config.toml
n_layer = 17
n_head = 3
n_kv_head = 3
head_dim = 64
norm = "layernorm"
norm_place = "pre"
attn_scale = 0.125
parallel_block = false
init_std_down = 0.0
beta1 = 0.95
lr_head = 0.00822
grad_clip = 1.0
schedule = "wsd"
final_lr_fraction = 0.05
seq_len = 1024
Each number is 500 + 25 x the weight over the matrix's rms, rounded and kept within 0 to 999. Layers, rows and columns count from 0. Numbers have three digits each.

# layer 13 MLP gate, 384x192, rms 0.21, rows 233-255, columns 0-95
462543462497486491530498516543480490528519507482502515484530506503503527492453447462507448443515497508506475504503494496571471544501511527485481532501471567471477548465514482497463501457545517492504479486516498546537458516524521475494497524495530484483505517529501451468514523488486500471
503497505496536491508494532507499516474514526517531520483507468465481471483507499535509516523503530488427520490467553447480490514478528506489498522510483525508501486482495503513475503474562433504530519478497504492502515490543532512519526497503520508537497489523504504511517508480458498484
525495495472551514485522498467519476508533521479534526529497495507492516510475475525528524473480503510502518482473507509565466470477512492483480501471444538527523490499492504506506508498492487486570488518535478497520465487507491443479546514520489479492500507520489525545505490511494497504
508496486484467540519525499470510486499502477476476497496502490510454487529478502515491513486476518476472482467480502496475490498506470460489531468467487507502556484528505507511497492537507514518454515499464495542506493529487484515532506499511506493483533503513485481532536506465520497512
493449547506541545548553498476475534519529528494499523513479494499496524472511533470477502492477513515518521545557489501448447522498465495474556509533503506462522475480426462523503492532502477524529521526450510497494507464515500479503483506471481519565483543488505500492467514494464533502
458530494487513529507451525514527487512489573495495529494521431545501510485503486475429512510480489485468501486513477468509513529506499473503538443466487538509526488493487509461493513475539485502471481494518446490488513545499521495495481482500490474520475533462497521573460486494508530519
524486490491506494482461534483470507537496509493496471529472486516534469475528493525546525449492498504481518456456507519490482503570471520470452517513504512513517480492517479520527499507498497553518493487515512476514484524509499478502482465486543481519485525496472527475514509519452515508
494487491504504514477508516478509541506446490496488543550501476448493507494496489505504475499495500490485506471498513546520486483484576481482495492539481458501543503471495475517497488458501510488499502470501509511501547526525505455498485475518505507534506514548528501576510460528500499494
468515496481554500497483518517506514491482529500501512495530443523465441514490546468547482513504498477477484504500539517543511508502512549497533515488507505481468493507476514491529471530522537517472442569473468542498491506539464487459514506494490445511476486473507507478497490523482508510
530461496579522539515508536493538505503505498522505485528471489525450483486477490477543489498520474479461525473481453530522496481503453481547522535500521496528527514512479500522475518493524488495505478552524534514510527503500497465503537489499492472447486507494491475512458505491528551514
492533501462468498490469484532500486471501474496479471476547525467491520495552487475498461492516499477498486457492506516496550478513470464524513486459454539507519501491490519479486532505448469489515482507511465510556513534487522465482466492460499538502502471551540512451472474544497509492
513527507435460512522511510482484539464468502527527477506491491520516506451514483529527510471487547477517478509530526491535528511462498481501491479481502491515516476464537448529503512466515479474489492525517490517508538505521497498492460499540506507544497535520491464489508505502478499476
460529521443489462486471553492482510442503452518513470527507535499500522501506495503480512487447484564513514490540521526482534491492519507513484476509493504506555517478516484483478490530492557459529518523484480535448510499487498520511451484495488537518461524482478492493532515484521510499
464526519482495474514512468530477550516528523492486472504496531503492528464498524481515522514487482542456516498529518476496527485491491522518504477481506565497499525449489479456533504511518517482466436500506492490480506528530512468486532505521482517544524496494484497489490487527490528452
497497531478508508474531466556504537518518501476517459504510493475473508534508495470524518504464510476546515517491495500547486487509484446504514539533497514473506479522481481552460517491533484516478470485418518476487502465498511494460503451509512550469536505490533505533508513461523512454
541547529496486466505479481508467503526495468498523499544521541529527504485462529519469523531493496504493482508517481524528486475556542450537489500473475493463491517496474488538506504492514507488471497509506448505500476467499524577506474437468521487527470497521469474498526519488470508517
560509512523460502505513513519519478528482499470481503480533499513484490467493497539512484505477446483531466497467523521487498454512455520504500516498515489520445478506500463450444497507509494527522543505529481481479570493499485496545449511528446501477498496520494517508471480464560494458
539533514492513478497499492503512520486498557520464490510518491489457490555470511512515496461477479499488506517460501543517484478487489509529535500469476569541493511479526527503518530505507525482484482568496478495514458468472465479518489560475525498506520460498470481522480487526486437516
507438498484510506503513489487498472500543495489524512506526532518457479498474490491499515522502506466463513503523497450479457490519502514530541525480544501453472482428499486432492465481499536508542458500501460509480565528504462524520479478506503527542477486480505502518503463475493530525
526486491513487513507536526514476481475547533513504482524510455509489552526481467501501492463478441492497492522490516504499506514525461506511515474492480484509517511510549477497485489450440491533493499497513506497483517522506523490456501511504473497526511535486438508468513479521485521501
505447509475488499511514524500491498489489476497446546483541491482499507504516500483516503490473468483499472428530502457535542497524495490519545484496520487518556441526474496442442485503533478541496463500517516516480503516524479504470484492503478518516476489516479518498525504528509494526
501546504487492494497493464537493542452488526508480520553528508464520502509454517476510484512459484523436470503498501508480478525518488473469503453497550478483500518452489527471534545528509455513509451509539562540574519541475486501521463544511493471532511476495514550502521492521530529510
514487494443526516535572488496472468498485494533494530490514517457514494486501468532524465523522469502482535505536535511481477521529516521512517502522496509468487492480497506473470458497468483532500498541504506538461474486486489497465504539479536527499541469482525498524438492534490450520
# layer 13 MLP up, 384x192, rms 0.224, rows 233-255, columns 0-95
516495551512511527489491453485475514499515517503514502502533483498504496484519498475521504509490566503489539468517462487502483536486503535504513522479478499524499486459491513469556492454559508489500513489548537522509526539485524524473551479496491514510501477512498483469491524532496475463
520484498491506510489508455496531495453497456553484524527496529535497492493475490508430479491511436527495537527518504534485466494544497503531527479493517515492476510527504512489490495519465519481507480514472472502483481518501519526491468491509509506493529506483510470459483509513525509526
506524506483504517519477486511494516493530557475492562518506537479510480474485469473512493513487484502482477541489515504520510517523516508516480481469444484502521520521450510526479499490511488495507492485473487485478557508527472483479497501513466508481490514482487503510515525532491526482
534537463499497438508512484481450500529510484456505501485497540492513534504477471513500520496502504532522506502453464496515464497524501538504485516521541472491514519494512499502481468528514482507517477501491521490496465488490513501496503490486507497497480486480491502511515471488499516508
501552522521472520529524485533556539510485460487484519535466487492466506474501527499544473475489474496510498517490499525553478468502467464500498455520516494489456455489522490485460496500486500461482486476497530479455501428494519464481454496530528466468451493482464460567506442514544492488
479533545486523489485494499495496512545511537476458502470533473475503485465446544498517511484470516492490555491517492480513472497496510517485505489501492508483527487512502546501491505503493484537540510495497486511497512476482516512485497457482483470515530483511500507484493462524477472520
519511475481498464494474493503510528530518504477560477491531481476483503515510528491526496454475523556501465548459499464507513528507525519553500538504533470500479463503493484504485446496537502523513466523541507493485487531492474516472511537446508524512518557525477522471524493468514488496
508520508506515507523470510518501503468544509489548490473517499524509481477534480504461495488501524517490513517514467474438482514497491497534513502471513472480505498501502496513479487481500526494535476537510497505466523505521472467516465459492503506532498541486507462462524535503485486504
492447515492475484510478502463486531507499490481496476526509480537496479527522515513520492490509508492505492522492503506509482522537492482495527505529494498476461505528498508526531496526469529431526454494505531473494507470500494504505467478488550491485433534534477497503517523522505479496
516504478556489483500492464575479522519524504536519494480512513523516507473543525560475472460453513498510497499541510551538514539515517503491486475544467480508513490534437538476476508515493507494509460536486463495485479487518509497492511498528439516522530505504503487504506505529494501494
530501499504498515500489490498496472501470481491511531546542482566455503486481510525506498469519512457545493452460530494474482485505512469477490487495493472526480475500503512557542524485503517454502535479472470526506491522515546491499493494527499491479572503496511522505518520475460530452
513480539484529510480495473460474494497497507446529488517502537500471533526516538482503466512510497532494526432530482487512472505477486468496521493498476541519499495497490441490525530479520519470520496498556501480498526523516466457491530453502490483497530518515485440486496538480548518543
525483519478510494486515502487489474505487509511533496483500461519478535490514528494479503494495510486485511502501516504497443468475491477473507496475532444528502504515493493506502475492469514497454532490519517510505492533474542531487506526503518446536509523492509509512446477458520490521
530489509549527478493468521469486461481510493473516572497518480485522482490543500515505434466479504481491498476517511537472499522482507501467483504501485478495503504517538483469513518538509526489516510510529503447522497502447497543465476486513471514482524487447482537500511519533485538511
483504490508516486502495477508525536517478496483513467485543512457515501522488491483443501493493519454545516532512487495503482513446504436468531514513486503527487557532507513513467537461508466522525510491471512466517536479516553516452492492482555489489541461495512504521510516489514511461
512476492491463506506530454517467514491515487491487521504506489530480474471479452423473566511515554543489461486488468481508509495533480495515478463484487483543470470521481492526465502525498502543514464510496472475458517456512476486464505468555505506527503528522521492482484447467455469502
524499498497497482516527529504477528509505507494525514523500495503455530491542503526578570523493461449521470469494527503490496524503514490513483459486490532517478465516535472504516481494475502501486534488518516509485493501479475481515484483527497546469513489531500486542485519573484518541
498504512501525493517473488518491512499483508522492525481499483472506481484490535467473509515512524470518488503515519467500556502471558504513472491540471503506514518475487509506505482508527523493487498563510537463523467476505455495543562470527503479516440484438538494485441502500522466496
507518525495511478513495526511477534473540528469434519515519442477479570471495499483468465492491508518528536466505491516470491474526533437478507500457525493516548521511458532487539517507498501491477495460516490482513477465511467501479481422460505501503502521497555522509492522468475520495
466469515515524559502497546498565448504488484492527482502509497472522485503494517538465477529510542455519467486503512491452504484503527458524550478479496484477526528507501495515513534480499507555499519525481467470526510491566500499455505491458479490492537471515505531504539520482485536530
470469480510490516530448458530515495492504506517539512500503501481502544463504502510528544495461525468442546522547489529516519521524504547557509557463488533531499448506533483479462511499511520530466486474503496480463548448514489529480521516495480458477499532505501563515543503468500515481
486488439513511507478454518448514525452487452475505478527515487545460481523486495512528468505451490456510475485521496518500537457445506540487538443513482521496482475530498491496460522492463538491515491479502517498515509540509501524519538513534515545514501500526489521535495500501496493497
473547501501540475542485495545505487507518530521515474484522560522454482532546554462488501459512499522412520435468488453509478491526492473436492501521524490536476514541481497487500496471514522486470501484528492493506469501528496511487484536476466545516507528469497519536517503535513502514
# layer 13 MLP down (transposed), 384x192, rms 0.15, rows 233-254, columns 0-95
484462521520488490529535504488513500507536516538519566473466494506543470496539533474506507479455536539524460538517520467483520485509501506458506541449512518499509492498466485485462499509500470482544564524518501544545525495463492518478480486519456493517453492524560508492516492502477521495
521495493502502505482518493497494504547484482480526511512505525477501506508505507525531476542522470542552507529552479541484490508524518484518496527518482500484478500487503494555512530471429492503490544476467511514494512541473512491478460519501476492499524503544480510461513513482482510509
487488468521479478498483502507510487511509517530525528494497518510508513505495513524472486477464513518549506481502492517529557499521512534532471485511494504500546503499511509462499503501506521491532494525481509530501479517493489474428545515521524467440523510506503518503510491491481491509
488498505520482511507498502477493489476519514518533448498478520540539501503494504542505477457487467489512510525541512485480478508523511526536528490489519498538466524480442472522526529495468521540506546528483488500498479513509531494480521479481510494477513489509515505505533497503518519477
462479449460493510472491475539498486517510501482487523455489464510519515546459497496478513471492442511486511529542504482500468504457545497509496482552464509532518458459503488465548522467486498446470514525452516488513537453509494443533455503533502520534506496522509447442492480496580477526
510532499489464520530458519476512465465506524490515524497493495496514503518502539518452505457480510489514485473472543512517508471524465506527526533462481550517519466494500488502476524494507502520514518548469505479491497519461508490477511524527501540530535477514454536502550504468501492531
512490499483516517491517534544504494481528476442486480512482539548499491496482508492501537472485535487491477487450531562487497499515531491494487498474550460497485458417521458507488473483488544462438502533484490453471483480490510528528534486486450498503519523510498485519511524502510529452
520521491508542485507487485505538561467507465551496474474456520488481508517524463511504518478483517526473478476497477495515535481509479479533511550535497471521486458518484518478501512474507491495476492488487498503524495530509515500489480490480500489487483518544503453484531544536530517511
464545457486492528522514484499503512510468482439480507546542522499500520509519482518497552523514467431484516532538525514511506544514504522480515548476465503512498542469519474503532528542508515517461538507535509518510479491452480480504479517501487504501486514513466453537490489487541474473
550511525522526506466511521519566533493465529491524467503505558512549486512519494524486513497470509501506519507506456491522444546468495511532462467483546454492507489484499482479516487503480499500474501528497459473505461479536474504501474552500483526497529511532490492497503486545490508482
489500501486481477584504543516462537485485462483522467499509476490488478514483548532512493497494468491519489522500535534478516511484502444528511483506482517463506460539527446512516502503499464515503509515502482502457455506496491469515493517502506514498502439481462509498508545505540490483
510520454477503453503512459473511537523490496523499486517479513523477534493531473463538500505452510453537527472508511459587470528502494470534507486471507472485519497477509518500523477488481517457504499501465497478474511492528474486502452474477489498487511483469476506539526485533511491484
484537493492486546512488519479489455494497533488474509495543481499512511523510529477504509454540448526496512440494500539526508492517514492490472531492486478495531481528482470495533506521513456454458535503501527494498507494504524489507493546473467434463512505517469503496473518515506508458
556505488512480472449436495526528519525511504492524506476528439481542468518507494497503480482550552478486502472511483490502477471503506495494523562494484489470495524517472466459492504445510505527542483483506461508516517493473495505485495460478474478471520522510485537497493484536490478509
496471514510489495480504520533533511516521490486509495495483522472520520516467515477467494528503528470522500473484462530502495464492544461500491527518517512493511498484497525511430504485515490463479463512459504506463466502481506469487510513473521471497509515477537527520508513499504505502
520491553469504482489507467497472474458518518569529499499490514453517512562472534468475543496493494515486496476497488485458490533518482491515561535546520506485482475477464491487478473488477477495489497507464533492511514498500433516534532504483477537520496514493482534472491523484495494486
511508514487478473500468494496476448500517491507519509495528504465516495501509503500518442514532508544534518472517509509444497510492548490520479515528500492423520460466543497518485474505482489468500487444503492511515516504513460504498467499484447485489509517484527498498546520464509453525
485555491517488481477464523476492489479486488530500448528471542433444486550538533520492535539479530526516492482475512484524460483508497482526512531539507525477492530511507520506491513480585463525446513483473483511491527492505503494474527492487487458513500517522488506499494452521517486491
451504469465554519522496460504525506510506504520510536505494489505538530513459506495538466507524439496459502473543519466523494465501467520486491483486543500529554485459553503499528465456448459477509470542503486474539462497520506470489499488504465521486520506511493527461483480502523495500
506487483482500477462510464471452493530523496515531522467463480459487505493485491515523516494464514521497535505507457509513555511505508471515446482503470528519504494452549492475464523468523489500525483471529534493460479477479512519553532466512507543529542444521503511494506502484479466495
465491488481520510530466491486504509473500454507532554481486446522452525503521521527535527524506523524534507491523484525516505517491492527527492478448496474512533493510500504504537493506501476527498475484504509493472509485538530497515480476475434492501499492511519518486515535480478493485
517495455499497477489507504530517504478489509478546500500515481490534471493525478484499503499507525488527478498507509495520519503530522469497547498465478509499476493518456504508476509482492511532477501512487474470488540482436568504498487504487481502500467517493471518526486495463491529467